{"d_model": 384, "n_head": 4, "norm_eps": 1e-06, "rope_fraction": 1.0, "attn_scale": 0.102, "bias": "none", "init_std_o": 0.0, "init_std_up": 0.0326, "optimizer": "muon_variant", "beta1": 0.9, "seq_len": 1024, "train_tokens": 654000000}
Each number is 128 + 24 x the weight over its row's rms, rounded and kept within 0 to 255. Layers, rows and columns count from 0. The size above them is the row's rms in percent of the matrix's.

# layer 2 MLP down (transposed), 1536x384, rms 0.0503, rows 884-936, columns 0-63
size [ 79 104  70 100 103  92 106 105 115 106  95 116  89  90  97 100 105 105  91  94  79  83 116  80  99  98  93  96  72 101 105  81  85  83  72 112  83 101  91 113 104 108  83  88 111  90 103 103 101 104  85 105 107]
[[112 108 102 101 100 160 147  81 181 127 102 123 174 130  79 123  86 135  80 100 129 144  89  80 173 113 149 126 113 102 142 152 126 167 116 135 126 117 151 146 132 109 153 131 174 147 110 111 115 127 158 136 106 106 130  93 144 124  95 118 124 136 115 121]
 [ 79  71 106  96 110 154 123 194 125 123 135 156 118 136 120 131 131  77 130  92 170 139 154  92 136 104 130 156 145 113 144 133 121 137 102 115 157 126 138 137 113 141 101 131 179 123 116 129 159 171 101  89 146 179 152 107 121 122 115 148 104 132 127 117]
 [147 126 133 111 117 134 118 185 153 108 125  93 115 142 108 169 109 119 120  99 156 102 136 112 115 111 142 171 140 140 167 133 121 134 108 145 130 105 122 124 130 108 150 167 147 129 123 109 131  84 173 136 115 143 123 140 105 113 128 120 127 101 161 111]
 [124 132 135 141 129 139 128 170 107 130 166 104 130 125 118 139 107  94 110 113 103 159 108 121  76 131 102 129  88 141 153 138  90 131 127 149 180 138 140 105  88 103 120 115 109 125 134 109 129 109 144  91 152 115 138 165  89 167 111 133  94  91 103 109]
 [142 120  94 125 157 151 136 134 171 130 129  93 182 140 165 133 118 139 143 111 112 154 130 113 148  88 133 169 165 135 118 172  67 114 141 175 152 144 104 110  86 127 164 165 139 108 146 127 114 100 139 133 102  98 159 145 180 104 138 147 152 134  79 142]
 [161 132 132 174 154 131 131 116 151 146 119 150 129 151 100 151  74 129 106 150 144 189 100 138 138 126 130 118 137 111 122 137 157 114 143 129 154  85 130 105 121 154 119  79 105 104 159 158 121 114 114 146 103  80 135 164 146 128 122  77 133 139 118  68]
 [139 179 118 147 119 154  76  75  99 113 151 122 135 101 121 105 138  99 143 130 146  95 169 134 153 179 139 145  81 152 114  94 161 127 129 144  85 162 116 131  59 174 112 143 162 146 168 101 108 118 123 117 140 124 142 133 161 102  94 144 113 141 168 119]
 [138 144 128 149 121 152  88 111 140 112 141 129 152 143 148 151 134 120 136 145  97  84 130 104 151 111 129 112 129 134 116 149 119 134  92 114 104  92 117 136 132  84 184 117 175  89 137 152 116 135 155 130 130 184 159 151 131 151 139 132 132 140 140 115]
 [ 82 163 121  96 109 126 142  94 152 157 100  97 125 114 105 119 106 123 182 143 148 113 128 118 157 148 114 143  97 138  87  94 117 158 157 111 142 151 135 101  96 144 174  82 149 136 134 141 134 128 130 120 127 116 132 111 131 105 145  98 162 128 134 108]
 [ 93 127 147 141 131 132 151 155 142 124 184 164 123 111  92 181 133 108 127 109 114 166 155  62 144 156 139 123 121 129 104 146 142 120 147 141 130 133  99 122 146 136  70 156 152 101 138  83 132  95 111 129 121 103 113 119 113  89 114 155 154 129 118 106]
 [106 113 129 127 148 142 159 142 134 137 154 129 146 139 131 144 142 102 178 142 142 132 142 101 150 117  97 126  92 158 116 112 109 153 129 171 124 128 177 130 173  81 120 139 156 145 132  98 133 114 119 131 110 131 108 124 127 181 151 128 107 119 126  90]
 [125 160  95 132 112 129 134  70 122 114 133 136 141 101 104 194 125 126 100 105 137 176 136 120 119 111 143 134 130  75  94 148 125 119 146 142 150  99 161 132 124 121 110 126 175 135 123 158 137 121 150 169 113 105 176 156 103  91 116 142 151 193 143  91]
 [112 127 149 146 129 118 148 125 157 157 115 116 166 140 113 142 112 134 138  90 139 123 154 110 140 145 145 111 156 143 111 120 134 112 142  83 136 124 107 146 158 120 156  58 126  91 130 132 120 132 106 167 135 149 165 163 128  83 176 106 154 156 164 114]
 [109 122  82 126 108 161 167 102 129 121 147 118 156 143 125 124  91  97 131 117 116 154 134 167 143 149  95 150 111 111  81 180 158 109 130 113  95  63 152 135 106 120 127  60 126 156 163 129 146  96  96 160 123  87 123  94 137 155 146 124 137 141 107  63]
 [142 115 132 116 108 140 140 104 104 139 124 100 128 119 121  81 129 101 132 136 121 139 126 122 137 103 126 104 179 132 123 133  89 137 140 165 129 129 127 108  89 148  99 133 118 127 107 118 126 119 169 177 176 129 155 113 142 129 131  93 123  92 125 115]
 [ 83 148 128 156 162 152 144 128 145 176 117 147  92 143 154 165  93  88 132 106 165 117 139 166 100  90 136 142 133 146  88 138  97 126 131 127  95 129  94 130 114  71 104 139 126 134 123 129  91 147 112 131 152 117 153 139 156 123 113 147 153 122 104 132]
 [140 122 159 103  90 150 154 134 139 129 138 123 166 115 137  82  89 164 125 157 125 149 140 164 135 108 120 108 150 130 118 116 158 152 116  96 133 180 157 152 140 153 135 118 163 133 128  41 153  96 137  84 131 126 135 131 144 135  97 110 132 108 166 136]
 [159 108 136  77 126 135 151 100 105 130  93 130 134  89 136 148 164 103 108 146 142 118 117 103 136 114 143 155 121 119 136 133 114 130 152 110 115 226 133 146 150 119 133 124 158 129 135 141 137 111 130 171 132 104 128 134 138 112 131 112 119 113 125 127]
 [143 104 108 156 133 103 150 163 148 138 167 144 181 126 116 179 165  89 103 140 126 143 156 109 122 117 114 136 101 149 148 144 143 173 124 175 136 161 134 160 162  92 165 138  65 127  95 131 146 130 117 128 132  90 121 129 138 119 159 186 128 142 120 125]
 [114 141 140 161 108 137 152 145 109 116 128 124 134 119  73 134 104 101 107 114 122 171 123 111 140 100 120 107 112 152 116 146 145  79 114 131 189 131 130 135 171 168 117 144 112 118 113 119 113 131 104 115 106 155 137 119 174 143 152 118 128 133 162  92]
 [156 119 114 151 109 140 117 121 106 129 121 105 168 110  33 113 133 119 114 126 146 108 107 152 114 103  96 163 146 124 135 103  98 136 143 127 134 168 144 115 150 164  74 148  92 127 134  63 123 120 140  96 140  94 112 117 109 131 133 145  95 142 116 118]
 [107 171  79 130  98 118 155 116 111 108 166  99 147 125 152 142 116 104 163  70 143 146 131  86 140 127 102 122 152 120 110 126 149 112 128 157 123  79 112 151 124 131 101 110 142 135 167 149 154 118 113 130 145 106 171  78 141 108 138 132 128 156 181 112]
 [163 155 152 133 149 139 105 129 119  91 153 144 112 152  99 125 135 143 122 118 128 166 143 157 114  79  92 147  99 119 147 132  89 139 142 123  94 141  79 121 123 111 113 146 112  89 150 121 127 137 167 148 124 154 128 143 122 133 108 138 135 161  98 127]
 [151 178 118 109 102 150 172 151 154 138 143 129 139 123 152 170  96 121 110 146 148 135 138 110 175 130 131 180 139 112 165 149  97 146 149 133  95 102 133  71 133 101 124  86 166 134 123  81 132 153 179 132  87 101 147 123 115 174 151 155  91 108 126  90]
 [124 124 113  90  70 138 167 143 129 137 131 124 130 134 125 102 119  93 147 107 137 120 147 111 131 102 114 170 121 116 128 153 109  98 139 150 104 191 151 147 117 152 107 137 160 127 134 157 108 154 141 113 126 129 126 108 146 143 120 188 169 128 141 130]
 [145  93  99 124  74 131 136 135 101 117 160 134 142  99 159 106 118 149 166 147 133 106  83 127 137 132  98 136 111  93 139 134 133 132 126 106 102 115 123 151 138  96 159 149 113 136 126 108 116 145 148 137 111 172 121 144 125 114 114 117  98 133 148 120]
 [127  85 138 146 161 145  82 111 136 110 122 139 136 110 137 148 130 117 129 114 127 125  96 159 141  92 100 140 110 137 155 151 131 166 153 178 113 132 144 110 144 145 121 125 155 149 146 154 137 127 128 126 143 110 106 143 117 123 154 108 153 135 108 134]
 [139 117 132 121 124 121 140 154 131 127 173 130  88 123  82  48 178  95 173  97 128 129 135 110 110 135 130 155 128 125 167  94 109 121 178 137 113  64 153 156 139 141  81 131 114 101 122 124 100 163  99 135 145 165 109 128  60 151 131 125 165 137 113 125]
 [ 94 127 159 109 116 110 131 128 117 175 116 114 124 122 109 116 102 119 142 142 140 163  89  99 118 125 127 132 102 131 124 162 130 119  99 125 142 105  80 163 148 125 199 155 126  97 148 116  87 138 161 175 118 125 123 120  93 147 141  97 134  95 134 107]
 [109 167 134 123 129 158 185 134 142 157 138 155 135 124 102 163  86 158 127 123 147 107 149 154 145 120 148 135 155 143 125 119 110 112 122 146 113 124 123 157 118  86 159 136 145  98 139 122 137 116 128 130 143  58  81 161 133 127 171 121 163 111 136 111]
 [134 116 124 137 164 144 140 147 132 131 139  91  89 112 139 149  87 123 132 177 105 168 168  68 148 127 109 107 130 158 133 135 133 148  90 133 149 114 149 130 122 138 119 139  99 153 158 119 121  93 148 137 123 165 138 190  86 104 132 144 148 127 139 138]
 [132 118 141 114 161 138 155 110 134 166 126 118 129 115 162 170 102 159 104 141 108 127 109 117 115 128 131 161  89 162 112 145 133 145  87 108 108 138 142  87 145 147 132 114 131 124 131 132 113 148 134 113 129  74  97 139 115 100 107 122 109 137 167 123]
 [156  99 102 116  84 107  88 104 148 149 142 132 107 105 133 112 154  99 120 132 120 125 105 127 108  77 129 166 154 164 150 137 190 143 117 139 125 153 161 141 131 142 115 101 108 150 128 128 125 119  94 158 106  91  90 122 156 169 127 159 124 103 131 129]
 [156  98 118 117 111 116 127 125 122 167 120 115 122  91 127 105 103 139 122 109 151  91 120  98 138 144 125 109  95  96 100 112 171 134 146 103 144 120  97  84 176 124 112 161 126 145 126 130 142 118 145 152 159 123  88  91 130 143 148 124 170 147 111 154]
 [137 104 120 159  95 138  99 109 147  88 148 184 143 172 156 173 129 178 112 117 113 166 133  95 124 183 144 128 147 152 163 146 124 127 111 130  86 115 132 130 125 169  71 144 139 106  99 101 110 126 141 136  94 132  93 116 146 149 119 147 156 134  77 105]
 [128  90 152 142 140 158  96 143 115 132 126  92 174 130 117 122 161 104 140 112 127 110 118 119 173 122 109 141  93 125 146 118 133 115 111 159 153 116 139 100 141 138 176 158  89 165 125  86 158 130 153 101  99 130 165 124 120 149 163 126  92 133 105 137]
 [145  74  96 107 112 140 153  79 128 167 113 139  90 144 162 115 159 164 163 118 120 105 105 108 147 139 116 115 133 104 109 148 101 166 120 138 113 116 117 109 140 104 132 100 126 136 149 135 118 125 176 163  98 129 123 145 139  83 156 109 133 165 130 127]
 [109 113 151 110 117 151 133 118 140 123 134 134 129 148 147 100 131 144 136  97 141 114 145 127 161 139  90 117 101 187 106 161 190 156 119 154 149 125 118 114 138 102 170 148 130 116 127 153 125 137 159 111 130 140 100 114 145 158 127 130  45 128 142 133]
 [130 106 112 100 127 138 165 161 122 128 125  60 125  98 101 159 129  74 124  76 138  62 164 149 129 153 107 143 110 156 129 147 110  97 117 132 140 121 135 133 131 132 167 119 150 149 160 151 123 122 126  71 152 136 170 105  85  93 107 101 142 155 153 121]
 [121 128 177 107  67 117 135  98 147 126 103 120  90 167 146 101 137 127 102 171  99 114 130  87 143 119 127 124 125 137  86 150 122 134 130 153  87 131 150 141 162 166 106 126 142  88 128 168  96 140 108 127 135 137 186 103 138 123 144 120  92 162 115 155]
 [132 116 142 169 112 130 139  90 129 152 134 166 118 136 160  81 129 154 109 117 184 132 142 132 126 165 125 152 110 132 126 173 111 175 100 111 103 122 137 124 156 132 151 122 105 149 148 109 151 117  76 122 152 137 114 106 149 140 123 115 142 151 174 100]
 [ 85 116 142 144 106 101  94 171 117 125 105  95 114 143 121 138 115 159 164 113 144 138 128 100 134  90 119 134 120  92 147 136 136 116 141 132 201 122 106 116 139 115 105 126  87 112 116  72 134  94 171 100 143 127 114 134 123 150  98 178 151 192 131 115]
 [154 143 102 144 140 115 115  85 127 114 135 125  91 140 115 122  97 135 136 142 165  83 124 121 176 125 129 153 136 104 169 165 111  95 139 109  78 154  99 138 129 128  89 103 158 112 143  92 121 121  95 119 130 175 104 130 154 177 138 147 132 125 138 125]
 [112 156  97 143 117 136  96 139 145 142 123 109 129 121 110 162 143 105  93 122 125  74 123 125  93 130 113 160 113 146 138 149  96 154  96 155 103  97 142 143 125 182 101 111 126 136 133 137 117 160 131 101 162  97 137 140 105 108 139 124 143 114 161 128]
 [134 149 118 120 135 136 147  82 137 161  96  88 123 105 153 140 153 118 174 131 120 111 124  88 124  83 165 160 124 183 124  72 114  80 134 115 127 135 123 104  98 142  91 108 120 118 131 111 117 134 121 151 137 151 128 128 143 124 127 161 135 140 124 120]
 [150 152 132 105  97 106 165  93 117 129 136 114 161 112 114 139 158 111 114 123 104 160 134 111 163 132 140 128  84 152 111 107 139 157 146 136 140 153 100  69 133 161 148 161 118 126 116 119 112 121  88 103 125 119 161 142 149 105 133  97 145 125 149 107]
 [111 123 115 168 121  93 110 117 126 159 116 115 134 127 130 117 131 134 145 115 124 128 182  96 158 163 132 124 104 147 141 113 124 133 176 109 111 118 139 141 133 140 148 117 181 124 132  84 116 155  93 108 134 125 114  82 157 145 127 155 141 113 124  97]
 [139 103  81 128 123 152 128 133 107 115  94 122 135 135 121 118  85 137 119 122 140 123 137 133 178 158 136 133  94 159 123 122 132 140 129 116 102 119 182 119 164 120 125  96 117 135 103  99 127 163  95 105 148 132 102  89 150 118 128 101 147  91 148  95]
 [ 95 124 110 138 132 147 115 123 129  86 141 139  98 110 148 129  83 149 111 148 134 103 169 130 155 142 134 178 136 161 119 118 114 135 153 122 167 108 121 178  58 103 111  80 127 157 126 120 133  96  86 116 113 137 135 107 116  94 153 114 132 147  83 105]
 [139 114 188 123 149 152 158  86 122 135 105 132 126  81 156 174 185 124 143 146  76 159 116 102 119 166 119 115 156 123 100 134 152 132 122 122 120 116 148  96 116 119  52 108 118 139 127 131 132 175 143  82 130 156 118 149 105 160  94 106 133 130 132 134]
 [101 141 150 135 122 109 148 135 133 126 153 100 121 143 118  96 134 117 174  96  76 169 138 120 137 131 130 149 144 119 157 137 164 179 133 153 168  77 163 116 115  80 141 134 113 103 142 123  92 111  92 136 132 166 129 102 159 131 113 181 105  98 125 154]
 [123 153 131 128 134 117 129 136 162 102 159 112 115 103 109 131 144 110 140 121 150 116 131  91 129 114 125 131 101 197 170 126 159 118 137 168  81 110 140 109 116 136 150 115 142  97 128 125 120 172 141 110 161 139  85 107 141 119 141 105 163 108 145 109]
 [119 150 130 106 101 153 130 141  89  91 124  92 141 139 130 156 102  99 129 117  86 123 128 104 117  90 126 118 129 154 142 124 156 124  92 151  95 163 136  75 151 181 119 144 132 153 140 148 118 115 143  96 133 128 106 136 111 146 115 137 155 160 160  73]]
# layer 2 MLP up, 1536x384, rms 0.0608, rows 885-936, columns 0-63
size [ 95  92  95 110 100  97 113 114 100  93 117  95  85  96  96 111 108  96  95  83  84 100  96  98  98  93  94  90 100 103 107  91  96  83 102  90  96 106 102  99  96  93  93 106 104 101  98 102 125  89 113  94]
[[114 132 145 190 106 115 154 134  79 157 131  99 125 136  87 118 125  84 129 161  85 165 101 141 117 128 161 120 140 130 126 135 123 143 140 165 109 145 133 113 136 103 136 138 131 153 163 106  99 112 107 109 165 147 127 114 128 142 102 109 157 144 135 135]
 [ 89 159 117 107 101 134 128 106 128 114 132 125 110 104 108 113  90 149 135 145  94 147 134 100 128 112 118 151 151  82 135  77 165 123 143 152 118 108 111 161 124 130 145 137 135 144 110 159 129 113 143 136  88 135 137  82 158 152 148  84 164 141 143 150]
 [140 113 152 125 135 146 129 136 147 132 116 140  76 160 145 141 101 123 123 125 104 100 138 143 123 152 138 131 167 121 132 113 106 128  91 123 160 144 107  69 172 133 126 137  83 132 145 132 132 153 122  97 145 113 142 109 140 101 115 168 114 116  87 150]
 [154 100 135 139 132 153 117 130 139 144 184 165 144  98 134 127 106 150 153 142 159 178 132  97 120 111  97 115 158 112 130  91 152 140 168 160 158 127 125 110 114 119 147 154 102 137 137 110 159 127 113 151 107 132 150 118 130 112 102 136 122 151  89 139]
 [106 144 137  81 125 107 141 152  87 132 116 119  99  92 118 120 122  96 150  84 121 106 100 122 125 142 150 125 108 121 136 112 129 139 138 125 139 130 133 112 112 157 151 184 148 146  65 106 123 114 115  90 135 101 109 127 155 174 117 108 157 121 147 168]
 [175 128 137  90 149  78 171 146 115 117 123 137 100 144 128 122 134 151 135 113 120 108 119 120 131 172 117 129 132 186 131 141  91 106 117 122 137 159 131 130 142 105 152 133 165 112 145 108 105 152 167 124 124 104 149  91 150 130 130 140 139 126 178 135]
 [158 137  95 132 118 124 132 146 135 146 124 118 124 136 144 144 114  88 153 110 151 139 160 126  90  94 121 137 137 117 127 103 125 107 120 123 139 127 103 144 162 132 158 105 141 104  83 121 143 112 147 105 129 172 134 138 103 166 103 123 128  85 128 108]
 [124 128 113  91 136 152 132 135 135 167 125 110 127 133 142 155 144  89 146 117 110 152  76 137 121 128 148 140 140 131 130  95 114 141  95 121 129 134 146 130 139 143 122  81 117 151 144 151 189  95  83 105 128 122 153 103 137 160 174 115 141  86 142 118]
 [ 86 137 133 102 116 154  98 105 135 118 134 153  87  88  86 120 142 134 113 125 130 139  81 122 107 118 120  77  95 129  99 136 176 131 109 101  83  86 132  92 156  85 115 159 148 104 147 124 107 124 135 147 152 107 114 124 109 104  90 148 113 160 123 127]
 [ 92  76 188 131 122 115 142 118 180 116 148 114 162 139 122 145 137  97 141 114 150 110 156  97 107 139 117 147 147 120 107  77 116 163 108 122 137 102 125 105 153  90 114 155 149  88 121 115 195 129 107 114 132 113 130  90 170 163 118 148 113 153 118  68]
 [ 97 116 126 137 139 155 129 128  82 122 162 138  81 129  73 109 122 155 133 107  86 147 168 186 131 138 133 159 134 142  91 148 122 120  42 131 165 147 126 136 120 124 117 146 139 145 131 140 125 136 122 141 135 128 146 134  57 159 152 109 100 140 125 112]
 [146 137  91 115 119 142 118 151 122 120 150 141 135 136  97 155 113 112  99 107 130 174 121 123 116 147 137 118 113 186 112 132  66 144 154 127 123 174 120 132  90 112 148 103 120 134 124 136 138 141 107 157 135 126 142 157 165 131 152  85 133 155 124 134]
 [143 137 101 102 158 154 142 134 149 162 148 109 101 113 139 116 159 128 142 108 141 104 116 125 141 110 128 100  73 172 135 116 114 122 138 124 150 133 181  78 119 147 150 142  79 131  72 141  90 132 132  98 128 197  98 116  96 108 119 139 130 133  84 131]
 [126 114 185  83 130 118 146 118  92 168 140 139 137 111 105 122  60 156 151  84 132 115 113 127 127 132 107 171 116 212 122 113 103 121  73 114 170 125 168 129 102 104 119 107 115 118  82 140  94 139 144 168  94 145 117 107  91 166 158 107 172 161 113  99]
 [ 91 106 130 145  97 121 122 136 155 129 139 133 105 109  87 145 126 152 145 112  93 116 101 137  88 136 125 134  95 158 118 102 111 120 134 114 105 143 117  85 127 105 124 114 119  74 142 128 159 117 154 173 129 121 152 118  90 106 180 124 118 127 149 162]
 [114 139 145 101 145  94  94 125 111 135 180  77  86 144 134 136 135 107 149 118  68 107 122 142  78  81 137 142 123 103  74 160 113 128 129 121  99 141 105  86 135 113 124 164 164 157 106 107 114 112 182 104 100 163 124 116 145 142 122 106 141 129  86 121]
 [147 144  99 138  62 147 115 130 187 126 121 101 152 135 109 131 131 147 140 115 146 131 103 128 163  99 126 105 189 110 124 114 168 135 125  76 120 104  83 118 117 154  97 102 143 138 147 141 112 142  98 102 172 109 146 102  97 158 146 134 168 147 161 151]
 [134 143 100  62 146 137 123 120 125 166 122 105 132 102 129 163  80 125 155 132 146 150 132  83 106 123 170 112 127 153 104  91 148 149 131 127 144 140 182 123 112 154  75 121 104 122  98 124 101 134 129 119 104 152 100 118  73 172  83 122 117 168 128 197]
 [145 115 127 109 126 107 121  74  95 172 160 124 135 168 130 152 158  96 121 135 110  94 143 156 137 139 146 134 118 122 121 155 102  99 121 111  97 151 118 116 111 103 170 131 164  98 127 102  96 135 124  82 149 137 138 148 141 129 133 101 187 116 122 115]
 [121 111 212 169 165 158 142 146 143 147 124 153 141 133 148 115 139 150 144 123  78 135 116 132 120 151 175 130  94 173  64 142 124 126 125 117 138 110 139 103 159 119 148 148 149 119 132 116 130 139 124 129 110 116 127 129 104 105  93 149 144 103 148 168]
 [108 156 111  94 124 145 142 152 130 155 101 154 138 119 139 139 123 120 135 145 150 127 113 134 122 110  97  91 106 127 152 140  83 151 128 123 163  90 145 133 145 111 138 114  95 119  98 102 149 132 127 121 141 130 116 173 143 132 112 132 141 117 135 134]
 [144 118  81 163 132  95 140  97 109 116 167 124 149 182 144 141 118  92 107  61 138 154 135 122 152 134 177 142  97 144 111 120 100 115 114 110 128  98 101 134 108 147  78 158 124 203 110 106 133 119 130 118 129 131 150 155 136 102 123 137 148  84 106 143]
 [158 129 126  89 129 149 110 100 137 120 135 125 129 110 115 157 140 103  85 127 160 140 112 114 120 136  87 117  97 108 133  83 168 116 136  86 146 113  98 150 137 152 127 128 156 125 129 177 143 111 167  81 126 114 125 112 146 147 128 137 145 165 122 136]
 [134 163 108 127 178 110 141 169 114 184 123 128 136 126 135 135 134 106 136 155 129 104 117  95 122 150 102 148 163 162  97 144 135 101 114 146 136 136 134 138 123 176  80 164 175  91 123 115 142 120 132 157 113 147 167 115 155 130 140 173 152 118 115 133]
 [144 129 123 108 163  78 101 115  88 121 107 118 111 135 135  96 157 110 137 165 120 113 146  81 135 132 123 128  96 136 152 162 119 117 131 119 125 135 135 127 149 102 129 105  81  94 132 128 122 192 140 165 149 131 128 180 108 140 145 119 131 138 145 107]
 [ 74 154 118 120 159  90  97 114 115 119 109 107  93 120 112 144 121 114 142 138 122 125 128 132  98 124 104 141 151 154 100 109  74 121 145 145 141 127 134  72 156 133 173 130 132 156 129 128 113 133 111 111 143 100 139 103 147 119 129 124 144 135  99 117]
 [114  96  79 150 141 141 110 115 142 137 166 124 138 164  60 153 140 147  89 120 136  82  91 149 112 124  97 151 110 104 145 123  85 147 120 126 133  99 121 134 145 132 138 150 129 136 123  79 135 144 113  93 102 144 122 136 137  82 154 109 113 108 165 127]
 [151 119  93 129 109 146 135 114 194 123 141 122 157 114 105 164 110 129 105 119 116 143 192 139 136 124 107 129 125 119 134 130 106 126 131 123 139 115 171 134 169 128 105 128 140 114 144 145 109 143  87 115 118 129 118  77 132 135 131 105 140 145 147  98]
 [100 165 112 114 126 148 135 129 128 145 138 123 115 107 111 111 151 118 101 113 153 123 143 121 140 163  94  77 185 107 119 129 145 103 100 163  39 121 124 146  79 120 138 109 115  77 147  78 137 110 165 115  94 111 103 122 104 134 120 113 130 144 166  87]
 [134 132 118 145 113 108  91 122 149 121 121 133 123  92 115 121  87  91 132 112 114 174 141 182 133 143 141 167  98 105 156 127 142  92  76 149 111 135 138 155 128 138 124 114 111 146 137 140 111 133 141 119 149 100 131 132 118  94  99 147 132 168 139 147]
 [157 136 147 155 137 127 133 113 116 168 112 132 125 121 128 155 167 155 110 107  84 122 144 124 116 100 191 126 140 104 119 113 174 158 127 131 125 116  88 141 107 142 131 101 112  90 107 150  95 137 122 136 152 108 118 115 139 129 130 111 163 142 117 134]
 [169 107 127 122 169 150 159 130 110 127 127  87 134 115 113 126  96 169 136 112 141  95 145 147 116 174 148 135 109 124 140  88 124  71 144  89 137  92 107  78 121 129 109 118 137 188 102 117 170 109 115  98 113 106 134 133  92 120 105 117 203 126 155 151]
 [110 146 141  99 159 127 122 141 171 146 122 107 120 106 149 119 156 109 101 117 126 112 146 167 152 146 130 113 150 137 157 128 142 118 150 151 112  93 101  85 111 126 118 119 121 158 151 122 155 138 132 106 159 137 113 115 162 126 120 151 151 106 153 155]
 [133 115 114 136 165 101 122 134 130 205 146 133 107  70 135 125 101 116 103 101 112 124 161 119 126  94 107 115 113 126 105 168 106 141 115 118 136 174 111 159 129  87 157 119 133 142 104 103 127 156 143  93 140  89 162 128 108 146 129 131 115 128 194 103]
 [124 133 170 134 105  79  90 126 157 147 118 112 133 128  99 121 126 110 168  82 132 105 109 132 147 103 121  86 137 169  93 131 100  82 107 133 135 118 174 148 124 137 140 187 137 143 144 144 106 106 113 112 127 137 147 120 101 146 136 108 100 118 113 150]
 [148 166 138 131 157 126  95 117 141 149 149 165 119 162 138 116 143 141 123 108 128 161 128 138 142 141 121 202 148 130 112 168  74 146 136 147 108 135 158 128 135 129 192 130 146  87 131  82 115 135 144 135 134 129 126 110 115 157 162 151 128 182 107 129]
 [115 165 123 118 130 120 110 145  95 109 128  84 106 178 140 139 131 140 165 163 118 126 147 180 133 150 120  98 117 140 122 129 127  81 113 140 164 115  95 137 108 170  93 130 136 111 116 177 114 106 141 137 152 143 126 134 103 103  90  92 118 151 143 142]
 [ 81 131 155 133 145 111 156 125 164 107 134 133 113 119 126 156 137  66 128 112 115 108 118 164 113 143 134 129 129 130 128 173 120 108 162 117 131 105 138 154 151 121 132 124  76 132 133  89 172 161 156 134 104 112 124 101 143 117 135 114 136  77 137 117]
 [133 128 130 126 135 123 133 180  73 122 133 163 110  84 101 176 120 109 121  96 130 140 112 130 130  73 136  89 163 196 171 112 125 138  96 131 136  98 110 149 124 104 131 148 123 135 133 120 151  99 154 119 161 156 147 118 109 160 114 116 150 156 147 138]
 [107  96 124  78 151 106 156 134  83 139 166 125 136 114  99 131 136 164 146 152 113 147 120 100 146 104 158 159 126 111 112 157 124 127 145 108 123 115 169  98 168 177 150 142 145 118  56  94 141 111 101 100 113 149 127 152 111 176 126 122 131 105 159  95]
 [130 152 131 121 131 110 112 127 137 128 159  96 126 153  90 166 123 122 123 147 128  96 100 133 135 152  85 109 118 135 130 136 126 178 132 123 140  94 146 148 140 110 125 130 165 140 152 129 101  83 124 160 106 120 166 106 138 123 124 144 122 109 139 110]
 [133 142 112 124 124 112  57 150  91 148 137 121 146  84 155 139 114 157 182 171 149 164 119 157 125 119 139 123 124  96 130 110 140 139 133 175 154 110 102 100 146 162 108 178 140 116 141  99 141 142 154 113 101  93 127 107 106 128 137 136 155 100 114 110]
 [146 128 127  97 152 112 173 150  93 163 121 145  97 136 163 145 100 126 122 112 131 156 129  90 141 162 114 156 109 102 123 130  93 140 128 127 130 151 118 110 130 125 118 150 161 143 112 127 135 116 153 129 135 117 121 110  85 127 117 140 147  90 108 166]
 [148 153 124 120 128 160  95  77 117 134  97  90 112  95 145  97 110 100 127 195 126 112 110 139 125 134 153 152 101 117 144  74 134 101 113 102 138  92  64  89 118 116 155 126 154  98 112 148 124 140 128 158 101 141 109 186 114 172 143 127 146 135 136 125]
 [165 109 182 106 109 125 106 143 189 143 184 134 121 165 114 127 143 135 109 105 146 173 178 150 117 109 119 149 129 154 134 183 151 123 132 185 128 142 133 117 102 152 160 146 111 128 113 121 130 124 150 129  98  84 167  91 134 135 117 173 173 153 103  90]
 [144 136 122 133 152 110 136 134 130 148 140 130 106 194 151 120 143  72 160 143 118 151 126 111  73 104 166 123 126 177 159 140 136 101 126 128 131 143 123 120 121 138 142 153  95 135 141 108 150 109 171 156 108 108 136  95 157 142 130 141 133 144 118 139]
 [125 122 129 148  98  97 126 127  99 142 169 135 125 158 143  99 144 123 152 100 129 131  90 144 130 118 152 101 114  82 101 109 110 121 173 137 175 105 130 101 175 121 142 100 129 138 129  95 106  75 124 127  65 121  97 108 143 122 116 147 121 142 131 119]
 [104 115 178 146 160 138 138 153 103 125 121  88 169 105 132 133 143 102 129 118 174 142 161 134 152 159 134 172 112 129 147 152 135 145 127 174 120 116 147 137 105 101 145 154 110 102 167 141 119 117  97 109 128 129  90 143 140 138 123  85 134  94  86 197]
 [122 128 112 188 110 154 125 129 113 144 121 102 104 155 127 163 115 134  93 153 124 144 116 170 131 130 191  90 124 113 118 128 136 135 118  89 122 162 116 156 107 134  58 123 124 104 131 150 156 133 126  99 146 169 111 154 142 191 135 147 153 109 152 104]
 [146 148 127  77 109  77 106 136 127 140 125 103 137 140 104 186 100 144 138 142  93 161 110 120 135 158 135  97 121 127 139 112 160 146  59 129 153 130 146 126 164 125 103  93 119 114 132 104 130 161 154  93 111 131 104 154 130 118  76 160 111 175 109 171]
 [135  86 132 129 108 145 120  99 103 113 174 129 136 153 195 136 114 105 149 127 159 119  79 130 105 159 148 137  90 166 153 170 127 131 139 109 109 119 126 116 153 109 136  85 133  80 132 135 104 148 130 152 113 143 115 104 136 125 112 127 152  66 175 168]
 [141 112 102 141 125  55 132 140  83 135 160 133 132 157 153 127  90 109 110 116 112 139 124 113 170 183 130 135 138 115 120 103 153 139 133 132 144  97 165 141 170  93 143 126  97 102 145 100 127 132 144 141  85 107 110 139  62 103  93 140 138 148 107 179]]